{
  "n_layer": 12,
  "activation": "swiglu",
  "norm": "rmsnorm",
  "norm_eps": 1e-06,
  "bias": "none",
  "parallel_block": false,
  "init_std_down": 0.0,
  "lr": 0.012,
  "warmup_steps": 200,
  "final_lr_fraction": 0.0,
  "batch_tokens": 262144,
  "seq_len": 512,
  "train_tokens": 1636000000
}
Each number is 500 + 25 x the weight over its row's rms, rounded and kept within 0 to 999. Layers, rows and columns count from 0. Numbers have three digits each. The size before them is the row's rms in percent of the matrix's.

# gate: layer 3 MLP gate, 1728x640, rms 0.0845, rows 1227-1293, columns 0-63
# up: layer 3 MLP up, 1728x640, rms 0.0866, rows 1227-1293, columns 0-63
# down: layer 3 MLP down (transposed), 1728x640, rms 0.0497, rows 1227-1292, columns 0-63
gate1227 103:454496495458508487471483481478474504496540530455510508512473532542473506523500475506500483516462464477458550527515521516516507499512484526484507492486460539501474451489511517487489485489488491
up1227 104:477479522484440481478458494494494471433525517503483502456476517516506477509507532482500459505490508466514471521474521524478508471435485497492443533471475502521500500490519519484488531505505541
down1227 104:477552467479514428510482517491487498494479460477508513490537518493497490548525482510490501530483511461465497512551450489498517490498522499482484538495476475534486491517512457495528498470504498
gate1228 101:524488518516479516512464490495559517535478500494521486505464510444469493494517518478532511485556471541506504508520491490494469504494501451481492496470483464494517495523493493544509487532526488
up1228 099:463519510502541517502552505488526484504498483516490498478525494525470487487481496505509525495507478482497542501479444483492491465543516522500488517459499478516511523522508523522487494454501495
down1228 098:514553529525484549526512508472476501483517514479523468531504462427532481523488492539479484519505501495461540527525482510475530501490476467504470547511508460452459493502530499459505494497493468
gate1229 100:477505485464481498530527535491515509493547480507464452464496534486471490484509549486507478517514502520478472525496483518453556474510538517498499506496486522501475515492486488450489468505513466
up1229 105:483447514484520468479537556471512474512516495544475513535478521463479514517439477495517549543499509491508503529517482529531483505531529554511496492504504498506434466488483504510519530509482512
down1229 105:444539495512496510478519519513498531563460511536483440465511557485500503487464477561509494511439487524553456486484470433518548488501579498479523499510437528460490507487533510540501512484513521
gate1230 104:558493530512483479475508473481516553478487454450510514498479464547510506471513488481494467502510537506530522469516524465491561546484489446502509506519480511468449485477497503484488455498515547
up1230 101:496524515533538530458447510467520451515494518470463509535527533507479535511511496480537530466463500527505538506500506473468478467467427509508500514458508524500486500530556521516507504529524534
down1230 102:484512469500522533544533527519493487491513496496497491512511552486497534507507484493536522492483501517519522544517492436459508460515501513513528558460487480534490522505526500455536526499523484
gate1231 100:489478474472552528476474486496497492476514449480513457458519530480506527457496557497461520515477482469544472462529496517534452477491512488513539475485533512491523499541526466490501504475490446
up1231 097:477501484512504536466507496495487499488486498485531480480495517515503478493471512547507491470511520490479489442482474491481517499528533504527469497505471534492551486510474508487537478502491503
down1231 099:488484492491533510512500516481515459488501458512522480503511499541503502481452493526464507541452485494495493446510519446532473513500502501500523454499508463512504524475486490498532469496493483
gate1232 105:508439529515489536517474510547490484511508486501501496477497502482510492535510502488496500508461471491534502494551530497478499531511498489547475471518517543478481469527502492538522510466493486
up1232 105:503527508515518522511483449457487480489502531501486495475514532474458498516467529491464510501476493466521504547504470522430514491493523536547507467503507511517517481497492480454519454514431552
down1232 102:494502513474545526485504500544517518543484505483481507492495496527490502494512494476516495481503472493548512536500475510518529507459514468501471471507527470539524504447498517505512531527457529
gate1233 096:496498521483511500530517470539464490542463454498453456496532510453573488496508524539530555470477481526518474528490503510517452520483505495453506489488527470539467522465530499516558506504489483
up1233 097:501473505483546467481459541488525495494477546537514550518542521514503513541519492403486478498500474499510511442458507501437491478512505548493484516493458500489469523509497482501517493501497475
down1233 097:464487540469520505445516485505471521517533468489524503518526552540491477497520517483482494516508481476536543512441503493452493444484486477502501504483485534489432514475501536527462476511487502
gate1234 100:522468490458487484510514536543531481519494523500513478527507453501485520467473479507508502564553478503528529453519507497480494473541514502565513510539457485537475532531492489481532519483490500
up1234 102:482491478486469535513508525496484496506500495516487468494487510488498544489431537504558471472511552489510482510507506493493516479503498486513524464507516533529503500473468483501529523488583498
down1234 104:542505465432509510525554488484500472482483463515506457506446478508502489525469483451539517513503459491506537483479478498454535467517509499515510473505515489471434480486487486496515506497525467
gate1235 103:527487481484538507516436504437501489518476503520466475563473545467539474503533495509475476507499471507526523496490499490504455491487522534457486468468487509452498522507526491526474479487536504
up1235 099:502523466485521527460512514503535470479505518522519518531510528522488491486519498485480459527500512501510553494510553488474462502510511520534502461500529515540517474487474536488541470465563534
down1235 097:539526532517451483530511529527517551477515483499500509512517481510495536475477523492518469543488512492507508526521488490468501483512501458501492459508486500459526457512489474499487506494518518
gate1236 099:482502525500489512489517499541555472426484533541471477472525482481517474489537581500495506533510434481503531489505522521524498490524523552485504455480515534522480482502524507481509493485483529
up1236 098:503497511507513462512483508543543468523546520527593515501507492499488512528482493525493483529472511504493524520505483481503478543524481474508535494562520500515495495517533466508484495512516511
down1236 101:522497495477508507476509520528512469469457518564510504469466530495468480549459516509524523514482539484507524508512495477526487551523502501488500498538491465514497521520493521486489466460492511
gate1237 101:484472520485551499513523495503472542459510460549506512502495488528504523478523461447546512492516556535559489462540492476506564466496493530496493550463543527444486516504501506521506493496499471
up1237 105:544468500475525472485467529486523498486532512485517512521529488493500486467482502514504489482483457509512491497517531515506473529528501536444489541513501511525475537505490498513510474490505507
down1237 103:504489513464492484481512499540529496500493459486490492527480500445507542495545504519507504494515515480460505547520536505484516512519488557515507462468494526489499455485522506502533539504490459
gate1238 103:470530473473525486506491485510489495494507490466510458518504524493500443472493489515520490471532497502468503534506532499493526513508525505513512479500527453534525477493500492488508507485485481
up1238 106:486516490497510502444466465480512495482475481529522527452482537489504532540530495532493502507528486548510557481482491481480475503528506504532486472530512517507490476498502534461494511484522535
down1238 106:505497509482516498486558496563512541529517497525508554559539483521490551498507503498513445501485473482479506549500507496475495484465500472485522491489561487449471466467515497488522458456488540
gate1239 093:507508498504489507520477478513497560516502471556494499502472502491488479541494540537486517522494491473503512496506518557499495508488508464512468491484448519516480508474497523554478491521503429
up1239 095:536495474528447466483492508514548499470488515513506499504470470478524504513482437516504494482429475497509481529465482509495496515472520526504533506513538444526468482489518496495475495536468490
down1239 096:526482504456477481479494510504496508481497489553515539501489446496439497491468488488527497518503521491527481451490476548521524522502456491466521524490468511460477503500590542525476533546516496
gate1240 097:487541453462505503473490516496498547479512505529496501547529461486512488473485502488477501538480495522503519465515510515486521455502546470436477498508517473483535486477541561515487476495528494
up1240 098:490496493485481466489493500571460532517477490538539476526513442521529487496510521510512512475534498509511521532498505499493458527509515478525537526510488502539508552474511493507514486526486502
down1240 101:498516455511502483536467507528521514515513528497519494567502447483495497490482497493508486497521460469504540518528519523487502529549496512471497493526539450500523500510561494512511479523518493
gate1241 108:530528516553481472498496523512463498501516513466552495546478537510520446504530544480476520472500474501449526488497496467470523518488500493476473451496489556537525500523469519487503501482509473
up1241 109:522498472519490516484467531478500545481484458490503487476477500510492522514519504521521498465521500502549540472480461467502470487529512518507478521432540483514475468474497519551536512498515480
down1241 111:530474510540471494517474501467478510524492515495521507519493535514495468484508521496491507542497488515492508472472505507525476464563510511521455541480467492549504466466490513515456519519522492
gate1242 098:475491477503487507463510478507506511440495489459515498519488510491537513479480473502538513482560492498426536501483488486505528484442468480532542523497541492527492516547499500493486528518476525
up1242 094:513470470525527506484503458500527496510500505487507498502482551560490474485510564457463467507525484501492445515528496520488512534473470527509460515492483462471543527542495497535500469490538502
down1242 098:525546518526532487504475477525544534516471538517545508523535502556479525479494503488505504507539527510518490506554506523494526526493457483525481528516462533518516495493505475559536474505521503
gate1243 100:502546515467498483524497516492492505531552515495522497501489513512532471477474511516437485481501507527470537526536469513540485520494530532500479458480507573495523487536512482482535444548518528
up1243 100:499506496471526513494503506495521499487514484507524497483500475531518523474535506561432488515507489505491486492507483506495533501460514528490499504496533501531457476524486475496527508507517517
down1243 102:502492533463468517482464475542503497502469494484491505500490518511491533492456503460458449537502538488477493519495506471493546473439468520517504496509537491480495518522525511508488491503528447
gate1244 098:522472464506542527482473507520502506509515456514512446492536486513505492489475483506566518545501530537498513519537543542476476478509513506447493454505507520504466515554504535540510511521498522
up1244 100:461496471520476476497509545427528498549491510494475528541472524470502510477544499495484480503528450520501509441483568491512497551479518492528525519483517451473471468466514465451541522473539522
down1244 100:532522530484472453493470489531508470481523524486503504507495553472501489535524497496534494470489499497462492511468502486487507524478511496537512514551491515505509471508470503503506460499498502
gate1245 097:541524527542520493483495518503504519522509507462504454478500542479520464459491496495470487552512527542479521541487488470519529478535517510511466497467543554526503506526474525530509539489500495
up1245 108:484531469506471496485531497527533530469501508519477509500510528533527484490558510493514488478529505487448506444493500529490462542470471483483507480476497499480523475537502495518484469519529520
down1245 105:464520487509482550519532511515489515504503520524496486465506469508496479509491513499526478508463516524468524467487493535498540504466522502473530540476479491469506468509453558491532499515467502
gate1246 099:514535510553493480490512537509514543474511495471475490498501523441490515508501449522508472462545504483514498490460504541506503497543507497529513476527499503520478490488497471507535494537498513
up1246 101:495492442467475466490513522495497470477496518442532481566494556511510481516524514508506520474491528528463486492497498493559501465534487530506541467533507501495522493435524541484517503558517541
down1246 096:441526482514473508475501492523492503526499516516474467530510482513449496485506458429500479502498491473466468510502470504478495498490454516472499509520520482497487496504479487534555474510494533
gate1247 098:536485510500504496494494556463522457503485497537491470450515493480531504440475486476517497522472480536558480503525475506500467476460493496491546478465530533529504502497517472504523515499441492
up1247 094:483504487515511507473475485503508520524518490490489540537489495557522491509496532519508442510493526520523472526542497480496501530531504497505493484508508532483507535500521488479493460547467511
down1247 097:506473486487481467506462508468488458516531502505462506450515483534466507483494462477503504466535489557453470453537472533510475463526494518491472517540486498466520483490505515504522442544486500
gate1248 102:479546486548514466499466507513512506449518512476478502516489502507473460493527511522472503484494470531513524496546520537492518552462511528519483486499518531500537504491450489477496506514482442
up1248 103:500509483495458494491478496475485556513476477458520518531522538490470469513459487483523464494547524492504499536479485518480490520546504492519502517532498489486502458505455498506524529504475481
down1248 103:523538503496467486488496513468496519506512508510564519554536510506527468511511459514493515493510475512457487514491493535546548482482519550488501485499468470502447536492530507519491532555532515
gate1249 097:492487519481488473496476541472538503548511501545519490529511473451490477487534468507527489526529544525504434456459532511484506516549470491509514491518528503522544514509515513504484488522522467
up1249 103:503475506481527518503489446560539561460496523490491527527548460548559476475488498462511521477483489541532536529530457503495462519506530489532501518422473492470480495523511493476496534419477501
down1249 103:473526472493540542487485508547525496513523518495487452492506518520486519463558554524503507517486505522527509498529495456497475529511520493468485513474543527471480524502527479468492550483502491
gate1250 100:504497501527476467549534515497486540476509497546454456463491522470471492524500542481489477513464482508510504512512505511498517534516443460469464483483509530505481483510541490497529515542507483
up1250 100:501490506521513499506512500537454524509502527507492478489525517467470484422466452494491494534453512484506506443522482490481507475552507490509484523514503487510446491516533463533480522487549503
down1250 101:529467521486548532490513512499432511513468472501520523466497503445514522514509506537501474488500485465480464460490492513522495459486472524525526477468477551506467513460530495487484492498512500
gate1251 094:513484496503448498481490524507509472539469555486489488513505470464499490511513490517510491492458519548515524467477534510522476494518518442515487477516496480517512471471518466491509503488530493
up1251 090:500499470465532481509479459515469506492479531461491507488534518534510513542450450533502513531514487490476504529493528529471489551524461493512471500500503448483567526492516539510564490495504483
down1251 095:452478523529496499516508510521524533509540505480523526538487504501491491468490466506503526513573430531469486485491498496473466514505501507495519509480466514477477522476475474502460514475526510
gate1252 099:457456482502539482466475504490540519526514483552493500500523512540461511480549514459470527501471508557496505514544459502531523521560521499465482503510473517494501545524491476508501503512520507
up1252 099:475506517456518504477489483490513488526516520491531485497464500509501498436529536523538509470508471506518485500531457495504518508543558483496511447507483512459507464515521503496497498530443484
down1252 099:522478529493513495464484464477540487466447528521447453503447507533532544503476502508507488499505507508494530444496456531484531503520516507498498491515497488481473491526517463489501490507518498
gate1253 104:499498498494544533549504530452490536489529514513507484521514497549488489499503521536492471490508484465516497542484470515510515547494492508469518465550497471499519529504521510491466476508518513
up1253 100:489493521496516508488504503489523542482510535512539497481474492482502492469474489515501515511518508491520506516479480497517491522513531487494467467559532500497494484453466503501496485467495523
down1253 101:477503486471478462473524493480507531499493480470528495488488455517485527541478485491499484529501480499493481534485495526494527533525537516485523456541452494533509549484524477501528464489468537
gate1254 101:512498525463519506507511434482467546451508497485483480505555470518479483495488457503543513528488485472474501496492472495482495482446510510495507449520501468483525487506487489531525487514541511
up1254 107:497533528507471494511506502505508493504507497480472453500499496512448482529510504447477477548470449499506449459458513490518524476488552471447522465537516471504496520525514483456463490518507482
down1254 103:466504511512452506492496476485537564495529497531480469503491508503492515532517513475517544541531479490518480492512505507464506493482489491466512489508506463512484515482522488527445485523476513
gate1255 092:499478477494473483486476485478480482513482494498510515527488543521523553477464497495490493469532502458499512548500470512510480473537486498483466543495492540548499486544540466536484555516517472
up1255 095:475475499464512493540512499485479531446503492484529510479528476487497511469545480484535500506525504462516508518471527507524514523509540449497498477522511463498431472496529473494538495516474471
down1255 095:509512476487458503451501555506502491499478535500562530523471499470466492538544480523447525486492515456503482509531534484486520534493493546488479507465516495500518485549512513506523510457531447
gate1256 098:511495491506501458510512499503487514499469534532497532499494481512471527480520488537530492554486501465516476540501477511481486527529544487466447489556510471490494484558538513500499535493474498
up1256 097:499481502490565491501500508484457483522494502477489479463526510507507546475516479522439501517517493519490487499519521491508477514500520511485501491505499520522496522481522468485499516476512519
down1256 099:504502485501476528471518485503497470498511503493497443482525513491528513511494490527511482478547517543448484462525489508460492498503499493509494491503522552485512487486503489486505513433520497
gate1257 105:467526484504512490525530471483452508489496537479509510534504496519543491516496500561512512513501501511480511495510498520516499518444452457513505508453528507491509519500528463526525515502504517
up1257 103:494484458518493494515475486527521473513426449505479551503498484467506536499470532487501501478451515485497516494481501539500481464506501545514577466511518455524483494491515511525503482468513507
down1257 104:499517540526528482517478479522479495518556498545480519475507507530491487531485520530518557459479471493487484504480466451493534504476465494474557493512514458453551515473478488521488546539520503
gate1258 093:508480485529487484475532507515490511514530493473510512511504522536518481498513474524468469530475513523488462497525515460499442491499496525507453491459466531522493539487518468528506487480497528
up1258 093:508471488520490524460500519506522480501461493515461510534500508513490495543491446508522544541459532530500506486523536477458482485501545508528503464459492466455529495495490502525479497488517487
down1258 096:501532560503506506503548479536507503452480444499488479514528511513498508541484487543509503522476478474536503488465486509481512475521502459564514521510515494474507511518472523494513537512475507
gate1259 106:498490521515495474508475466500481473472504487520514506485517487481486473486505510481472518547534499520490545531495491486539510465492531520432488500523479510526482482563546459511485461501499488
up1259 107:527538548450536529543493493468503515495482447498456536476475544474500540520538530509471421489488534531499522497533498506485484512466493485517446530494510515476500498500501515473511486500509487
down1259 107:498494488505489509473442508500508466502481532509510544527485522468480495483494495507497464512483533511500534459456507493463515492479524537496508465490497514472470495493466471504505489487505481
gate1260 105:504491478516532498527477490561509506473501501519477512516535503516520495509522556505494505482536508521492503532514474526474544498533480485498519480486472504517451524498533521538514508461502519
up1260 105:492506498452527516456493500488549526489515519523492486533472484479473508508503498513558512513509486525496507467488502572483507519459480502504455522491512494518481545496527509479465485542503503
down1260 107:478459577505516508478490496513485531516494507522495497473504527464472542515475465480506494516490470482497487551444492502489503483518454477467482500492501503484518509452527483514509463556515512
gate1261 095:515495474446492479510498512516503478511458517532485489507500495483486502511459501530506490510517522543504543492553522470518532498508506474542485484473526501460514492485523477487535530472559484
up1261 094:481516485502527455469534478480534446494552495496504506500516539503516471493498479483500502507523488479477477545454538527519496547520489481473474465548451481470489503474541507464459483523435524
down1261 092:488513477478444487486497514456494553502542488525526503491512496474514540498515487504531510469522455531530505521522539507483512501539520505511497496488541489507506484493477536477519522510543453
gate1262 100:532502439495517497529483525503524483523466535477501453488508493549468523455513494525510530536544519488484502468536507463531467468509545478482532529504444498507471522502482486499527497533486506
up1262 100:520495498484537506490470513487491482468485494470522483528464524499495489496498495535488525471540474517561488475481455513516522466464474494494506536464515497509479463493572499519455509494554486
down1262 102:473508516515481517563482493477484524498501457484492516503512522500533474504481530489509499479463517484524525508509517535505524542467475515474491498490541524485464462500466528482477525477516480
gate1263 106:478489499483486469533462523522577486507533431489506521514524506490515525537505482540502503502503510459500521512482510519494503496492501534561531476447515501520520504526513509539499521529514519
up1263 107:544519520459507518508441495493529505524513510471519525552509515516467526484472486471526514463525492524451515474511496478488507513471493534450459512478520514498483441538510448517518523485493535
down1263 104:477478466541510504499531492571480510489550497522469489473513484524457523488521472472482507477469480539493546532511492498486503514466498531490487506470525539509479485497494500479486456495493491
gate1264 098:454460495519467521502517505523479476497460550468516494501499493488495501445550500508517482492510507479519481483478490526453502556540489512497491487501523483559478515468487479488459523504513517
up1264 099:521543511486496515477531527440549460473492499492496517484524438471524520518461501464523526526499538508476512515470521515522478537551490439511502490449469478527508476507481479549513516496500459
down1264 103:511510537486497515455526514447495458517504487496465487470483492507530458532477481491530512486490550453486517541451541500511514511551495533484551505470446478487519514515520564555454500495518490
gate1265 103:478472488477509539534502552572528498524501507451524534497505508501504510497475468528546474499545501470480522459511585512485459509474508522560486520518474521476498502441505488450503489495514514
up1265 098:507492506502468493501532522528516446544501506514532517473476528479516502469543493482492464513504499539501485505504474523486494486484479507493510501529487464507499527478500494504440506519469527
down1265 099:483481525494525505502491512461508514482489513495557522488485497500483509497533453507456530462510480520513488509491497509492499480466499495519505484464467511502496534490547467535528511498451553
gate1266 103:470493498472448487434544537531498516500507504493533542526511543517517494513479476456511490498521532518505495501474531502444451502506475488500533520476515532491499476490515463512508513498524531
up1266 102:475497484468514486496488494498475502523505485518518484529455531480525512511499534510513506505516499522517525491456485514518484535520485521493476482525523479505492535503459515467495549475525525
down1266 100:477475503530462473439525502529514510502495473517455498532521519456443488464512483533498491501517508520501480461532505499521514493510508502500538507499514487472489532510488526482501555468509493
gate1267 105:513480489488497502531488548515474508490515510478514523486542495501548491488473527502482510520487477492475539506471500512534472501516485526486456500473469479504538529490500521486526540462489535
up1267 102:459524476485504506505539505504474472503529526493498445468470477486528484524494447504511526491475526513517484526519482476517545505476489533554527509521509528445487487505508524521538510498530492
down1267 102:554437512503481483499468481513476496474509520478475483510472496494510471471506516466494472535507457529532498484484523484499512521495486478522482482512495493486499455445502489489492496522481491
gate1268 105:481480501487507520495485519519548489517450501537513500481524497504562505488512519492504502493489482484495517517486499507492498544519485515512526467524471538486485507483505462550510491504541530
up1268 100:480485462493528485490502516468467520447474510498510514502500499484527524509515450462503530532506482531488503483497519518492496465498484489500500519492517483463510491470546480510506514526500478
down1268 099:535509534526534523467506518489469456496514462518492493509500492532475508514462470521450500525500531529519526474516529477529523514522501548519488465526512511517471489490506517529476490514470512
gate1269 103:493481524504436513445463530467512510467516478504512509502501495518518521529523550518525530470482487475501462488495553484517507533531478496519514502507529458511535533486499519509538506514472518
up1269 102:484526489493495505493506517529507506483493510522475527499521492494506529488488510465532498537475487487492484481487512481537440516499516535500549470496509502503540526499485488509512473491479502
down1269 100:491527512496470485457503541515494511498481501479466496503523524456513529505466480486498546489497491445519494500510542508521557467495513498511502525552498522538470524490512541473472535483485493
gate1270 099:521501480489508504484498522471491486478477496513495494518491512497481529515479518533512501480506466536481517517539483478463471520479479524503518492460491525516472536548503505541492485545519516
up1270 095:483494527492525443523491482585512479490490512488486495511500489518490474508501513475481533465490518481514517497516492497467491520558499496494515499528528475507522505507489494484522532533535509
down1270 095:529504490480483504486509512498560471470525531486469557483464503457497516477455469481491523453509457519518496508504517479483490504550473492471485496527464493472521481525500493506534490511480507
gate1271 103:511507494515484488476457473478496516530479523452502493454508492508496532487506500502465512495491534529517495459485519481514493496525485506514471552496527521482468497516485542506457527474543478
up1271 102:467498502474479509543506507536518505536502494492513525510483475533525481512461472497439466520487453475508473498509470519452518467472517532480543481512461457542463497508503499448492515509537461
down1271 103:483501522509517505495541511541502458464533495520496530483508527486482461548482500486490478494516528525460495491521500452505471531512464545524506468498524491515459479548501531514508465455520483
gate1272 093:455518494465495490483494478517498509490525507488453457496497526539471504455480464523496488458493502503499508470509533500490466538469504480543512519484531515503541490505503501521481542486472480
up1272 094:515489478508489499507462470494541505506502494517481502515510511499503513517462441511481525483493498525509483473475510514448461486517492501499486500532557482551475501478481472485522489528511567
down1272 096:467500467477488484449501502508533475496492518481542467507518519520503519459510517472480490483486506469497488511467517486508461473510468450521488479492516546532492477501548501474499499506460479
gate1273 100:514535507478477524504523501467501479487492508497536497502482564499493509485485466546531464527525504483506513505485497506543469489512488519530493475462523518509503493487470488483498495507525520
up1273 104:516485529490485500530482497524510519477521497509494486494488513520492525497511523478538528500493510553516467507487525464475491513512479530431502464488441511509492517479475505497522505512479522
down1273 101:532507525500476482507508515518547448509506518518495467470512492518461501501513545531471523529526504508477526470497495528516522488540495476458536524534483476447509497522529524507492500500510479
gate1274 099:486485544487535529501548471481459517478520523511513482497488485494480473469523499538508517525515506529524480509472478518516514505463448537469499462447503526477514536525506488515516518534501486
up1274 094:466524492494491490469499519497491537481500517516492486500456489504476478489514508490515499538475491491522467516549484473538430521472516492486541486491512487495488480484474474530508490530490476
down1274 097:484514492504507511466536463489523510494505505506505493496470565524467462499482496491447516504524514537492485521529526493529499452472527497531497519475510481490549508478506490513487460507470471
gate1275 100:456456474474481503461517460554464535462477534493480530515529471499471517489506535483536502496484478472494469482517491454482484512503429494501487540481519507540494499475501498486504471450477533
up1275 104:505530513479495472499493549471494488499471481528486498498491570498511533458525463538495498485463512509494502490503576493519507488500479483495508517454495515478529485549495459480510551517495451
down1275 103:508482521492481533522495485494518482474513519505462482502521519511532471508515501490518477515522467488492500492503501477542481489494469520440499463497508490505507462484471512514521484481507496
gate1276 105:472510483510486499484480499454514477476534440463551545537493496514497492475494493504509464524484518557475516472506533491498498542511497469508464469507488532491503515459513480510485492476450493
up1276 098:462504504461500490520494516525486490467520519516515534494506484479487515504461493507524529509524496492465541483440511526502497479526513490474487512532512505490518514500468478479499480541479482
down1276 099:488483535508478499467433499517504553492480510497523510466482492485540491508483526501491512477499506460506498550538477466454471489487498480540534523479504504459481477484458522528550488528512523
gate1277 098:507526502506498471480508447528469514485466491522478475499536464458493569499515542536510480496550500522468471519472538478504495525510481461477554527484467490509486473501521490495466466509514489
up1277 100:530477485487524563499447506514504496511494506490516499506505492461532561521531539493501509541509502499468496513473531476512536555482512491496483498477462511530509486533555476491467512494467523
down1277 100:453504460508489503472484492498532536543472466503514515528465512478484479492494464481504517549478476482497516467468495501504510529482532487458520468484520502544499508505501500545542511480483500
gate1278 097:496502502472503481519496501487518503480521472490536484489552498457509534491506496531526506531483474511534510499536536470512513482449524552531465507545501475446490513497499476529512491513504506
up1278 096:497508553516441483480497484469497457508548519471476460539514488468550506524509503496488497520488473451530499509502493455504517475500562537484508484566495503494468494502504503471524470474489524
down1278 097:525508507517485526530477540469499502470503484517498464535526479506564481481486525540497430498488499456527493513516489488509507483525513544556501517530508462499477516465482498489516450447496506
gate1279 102:485486489544478514521482492538505483542494505499476473426450564476512475477520517517513525502535515469492470530443556484546508478531516511524468499421475479536490533521543484515515484452488459
up1279 098:468507550504536448511512497491480462501530441528496507478474487500525518497483462468484488502453497425493519525488497499500523480493512523518510475515477492514485497543526485508503444496499506
down1279 098:498493481514547503495474493529509525471491524473500519483511455497566507479499486505545531502541493475492494496488490484503520486504477502475512523465492499479497508506484523488502528482504506
gate1280 099:510501513474508522516483523503530495462501529517503514475518502449491501486489520468516497482504504533467494507473472486491527509530476460542476522526504512525472521492506519539508509484522517
up1280 100:532515523537505510559516543529534473514536499495519452459467486525502493507480461493488479474496502477474463498501495513486475518506502501462503498465531450502511481488524492464526499490547486
down1280 100:526485447503514483523557481521530497488487491523498486491520512474517483521534537508489464523491490492521524512467554544510509511507513521447504484504486518465502480469496514484482482465468474
gate1281 102:501496454493542507479523473544513507465479573504501526515470512507539531457519496519500488515481524476485466501497470529478567469515471501529519490535501497489490480518508452484517507546507527
up1281 099:507506514519471460527471488443463470531499570528510518482532481490532519556458473455495522432502519517540481500460508512505531521567498493472465475507503498505506482507528494518508486483494512
down1281 099:497496498518506488497487519499530474527483479503538506517500497502511510519510456524519488529477515493486474505434477507519503475492474483487480467500492459501479514512516445552520483511488521
gate1282 101:499535492531465473517479480523470483476496475508529503515506517499487528479527549509465486556511481497502441481487505481536557482487525495489500501468515557508519522499510486477470530462521511
up1282 101:497516495425484471458492493525538465532492463549478502495511519498519501523520459522558475547515487520474567514513477530494492501481464466528525470530497485487476506417496485460501502506486533
down1282 102:450484478535432480501486532564469433513491522470477518461471512499464481525510481495527547478529514482465538517538515525506548503505490500488475519533474488496477485471493463511517516491483473
gate1283 096:513468515519517494476537547481552480508537503485489510509518519508500529468503482555510496489488504474521512483462488515484475506462481502479473474509515478468493485487487465523560470503485473
up1283 098:496523470500518508528485498528512443477508511484528500504454501454485461526531510503507455488489475539488457505463524514466507547472509509524486489511478531503463486516544538537493486549519490
down1283 095:485518531530515463467473496450484488500483514550487482531493491508437519449498471520503486487486509455474546515540535484500495511523488486517520519499517484522477485452484487512502468497488552
gate1284 099:505482507529520468519478474466452483502519498483506476498533521540494545479534473517509509522487519494517499475472470497521472511508511530485540498528450484490530488544526504503461533518508525
up1284 095:508526526480508525527497481456487502499480501544532485478520538528502484526487492532518506443539490508504486457533528509433511538531487488479538475540530546488456480546534533535469520518512486
down1284 098:516497494491472556496468503510485518550483462527526482482477493519532499504530523501467497478540488475530541527536538489446499538481498500474509509530521463525559522533501524523462491477525480
gate1285 104:533546493534492460505498481474520466452509475503523486486500502464488492496535494534538485503499536498471473482500490503507480508490474508468528490507484501507520536519510493508458530517506458
up1285 101:539506513464502501520542473473462514505447463476481493503494511524520474487501492483463514527463508454501517504486516487489483503501531430530518508512514477509467489472491492496515463496495492
down1285 102:502525490525508514529508498518540491510490462545488484484512471507442496513528536510434505526449530474507486495558503523498472454525506502477487507527493525506466499486471536527520555437513537
gate1286 100:492528514494536487536496469517483526478482499460500490447541513530535506520487483492517477510449544534483524498495454526513501463503484478540505467520504516509518480492461469504496512517490491
up1286 099:488504454533488477513539527515487517510502540501534437555496475474483446497524510518446506573493489498502508493515467552492515535522477452502487482493534547508531521511505466501539505559499514
down1286 101:549534490500475546511475479502500516498520477526526457495516522447534547479473489499536528491505501499470515500469494493454490523501499485522482527486518504517513493519476499473487579518480484
gate1287 104:515501486538447523497527521500534461498497567459525518468510471472512476553508551534483519463539478499514484493479491522477500459510483520469517499496500506497488490494521482511528509510564474
up1287 105:475515460447478471496523518512505543502520484502499515528514555511479502514494507528466491502518533489495517522489486524492473529486469468478521484504514464479452505500475465523508422474503500
down1287 105:477489454461519477515464495503489494536518484514505511498484486508528520495511499536475535461490481534441540499514505538491513508516526488496534516525464473497485505490474472507480472495477495
gate1288 100:464508485510495503472482509485506521501495487454458467501517496495474532460512495484494484500523508511469496501560488517561502495454493468472484481496534538494523488522501541528532477493526472
up1288 101:519507497551532514438444468481519467505506506544488468505476514540499496494477494542491521491529497516478526516481484500510456510474491520459497530515460484483504450471476452485534541501503474
down1288 099:485485490468523507519498468525515500525477519515483487501496518485529504483519514443545502493498490540495475528464522474499477543508475470524467510495526506535495493451507436520450459464487535
gate1289 101:494546543478483548480508484481553516445492511495502472470527517541511533477529518535518497523512446499477477526468514452523471501488455518470464481451547493493498487455523460518500488492510491
up1289 096:464518473521483478509547508534478474511506432547532482504500531493475504474508537540517523433528495532506513479480504516481520488490552526522496502504472486529449536526520549522546507474502527
down1289 097:489493473511504499529498502475524516440475520465511514507530477473494503503480507483498498474457496473518478460505505482516496483509485516466514523494496510503474522478462505518498541528520530
gate1290 104:528495468474512529463500505505557475493489492477541507523477522516534485505459524544505500480529477522477527467512476499507495450525471482530474531478487529488480475512519546496514554490443513
up1290 099:499500550564515445480521521536429515529504482529497521483495511523485528506495486497574514494530538460535494534509516450515505503543449491507511500487499510512514502469494527510541512542513475
down1290 098:518474496480525511424475504525486483487457528471493470475469524534512459481468499525516495473520472509502532521469468486514493462552495477501486476537501539507491463465471508491527529559505456
gate1291 100:506519499490486424478488494525440539507540477502487472529503552495526513505500472495443478492534464520454464492502493493482510509519483487517512481508486482519496518524487495521513534495534525
up1291 095:514518466482512488502542460512467486505476506491514525467550503543494490519501490491534521467554466508488508496520485503521477434429527482495469483533509518496507500491518497531529493491480490
down1291 097:550497524512500514514512500465486495516532550507508527517549422519494525490429523509485538538487508521519459489517473522493480481497539473524514488483488465495468503463502476508465508505479477
gate1292 103:433507491491518514507521479456515474475489528480490507473523465511520516508499471507496479488507482509528516493487553505510481436504458521478503459543520442530481519535507479526530499475551498
up1292 103:482534469515454484484440487549454468534508476483507484519528488456507464498513505465530464574465483482489491482503496517478492507553468473537486519507452470510478527511451515555554504497477523
down1292 100:455516477480496539455487485519496484478518507509532499523480513457501508528482456469513515531499488500460494499533477496457536490464535465489513494498437425504477508505474526526512480554492474
gate1293 103:510464482511533493511492520513538549452478489490500501496558482515495470540536454497504502514534446486489482525462525516509495490458494485497490511490477517538499468494497526465470487511470530
up1293 101:500451513473471484464505484515481496511509486488505488536483496485473492463500491500512439451498495485439515496508541479520455472470519509531518509485461470465497460476485509518446535506483533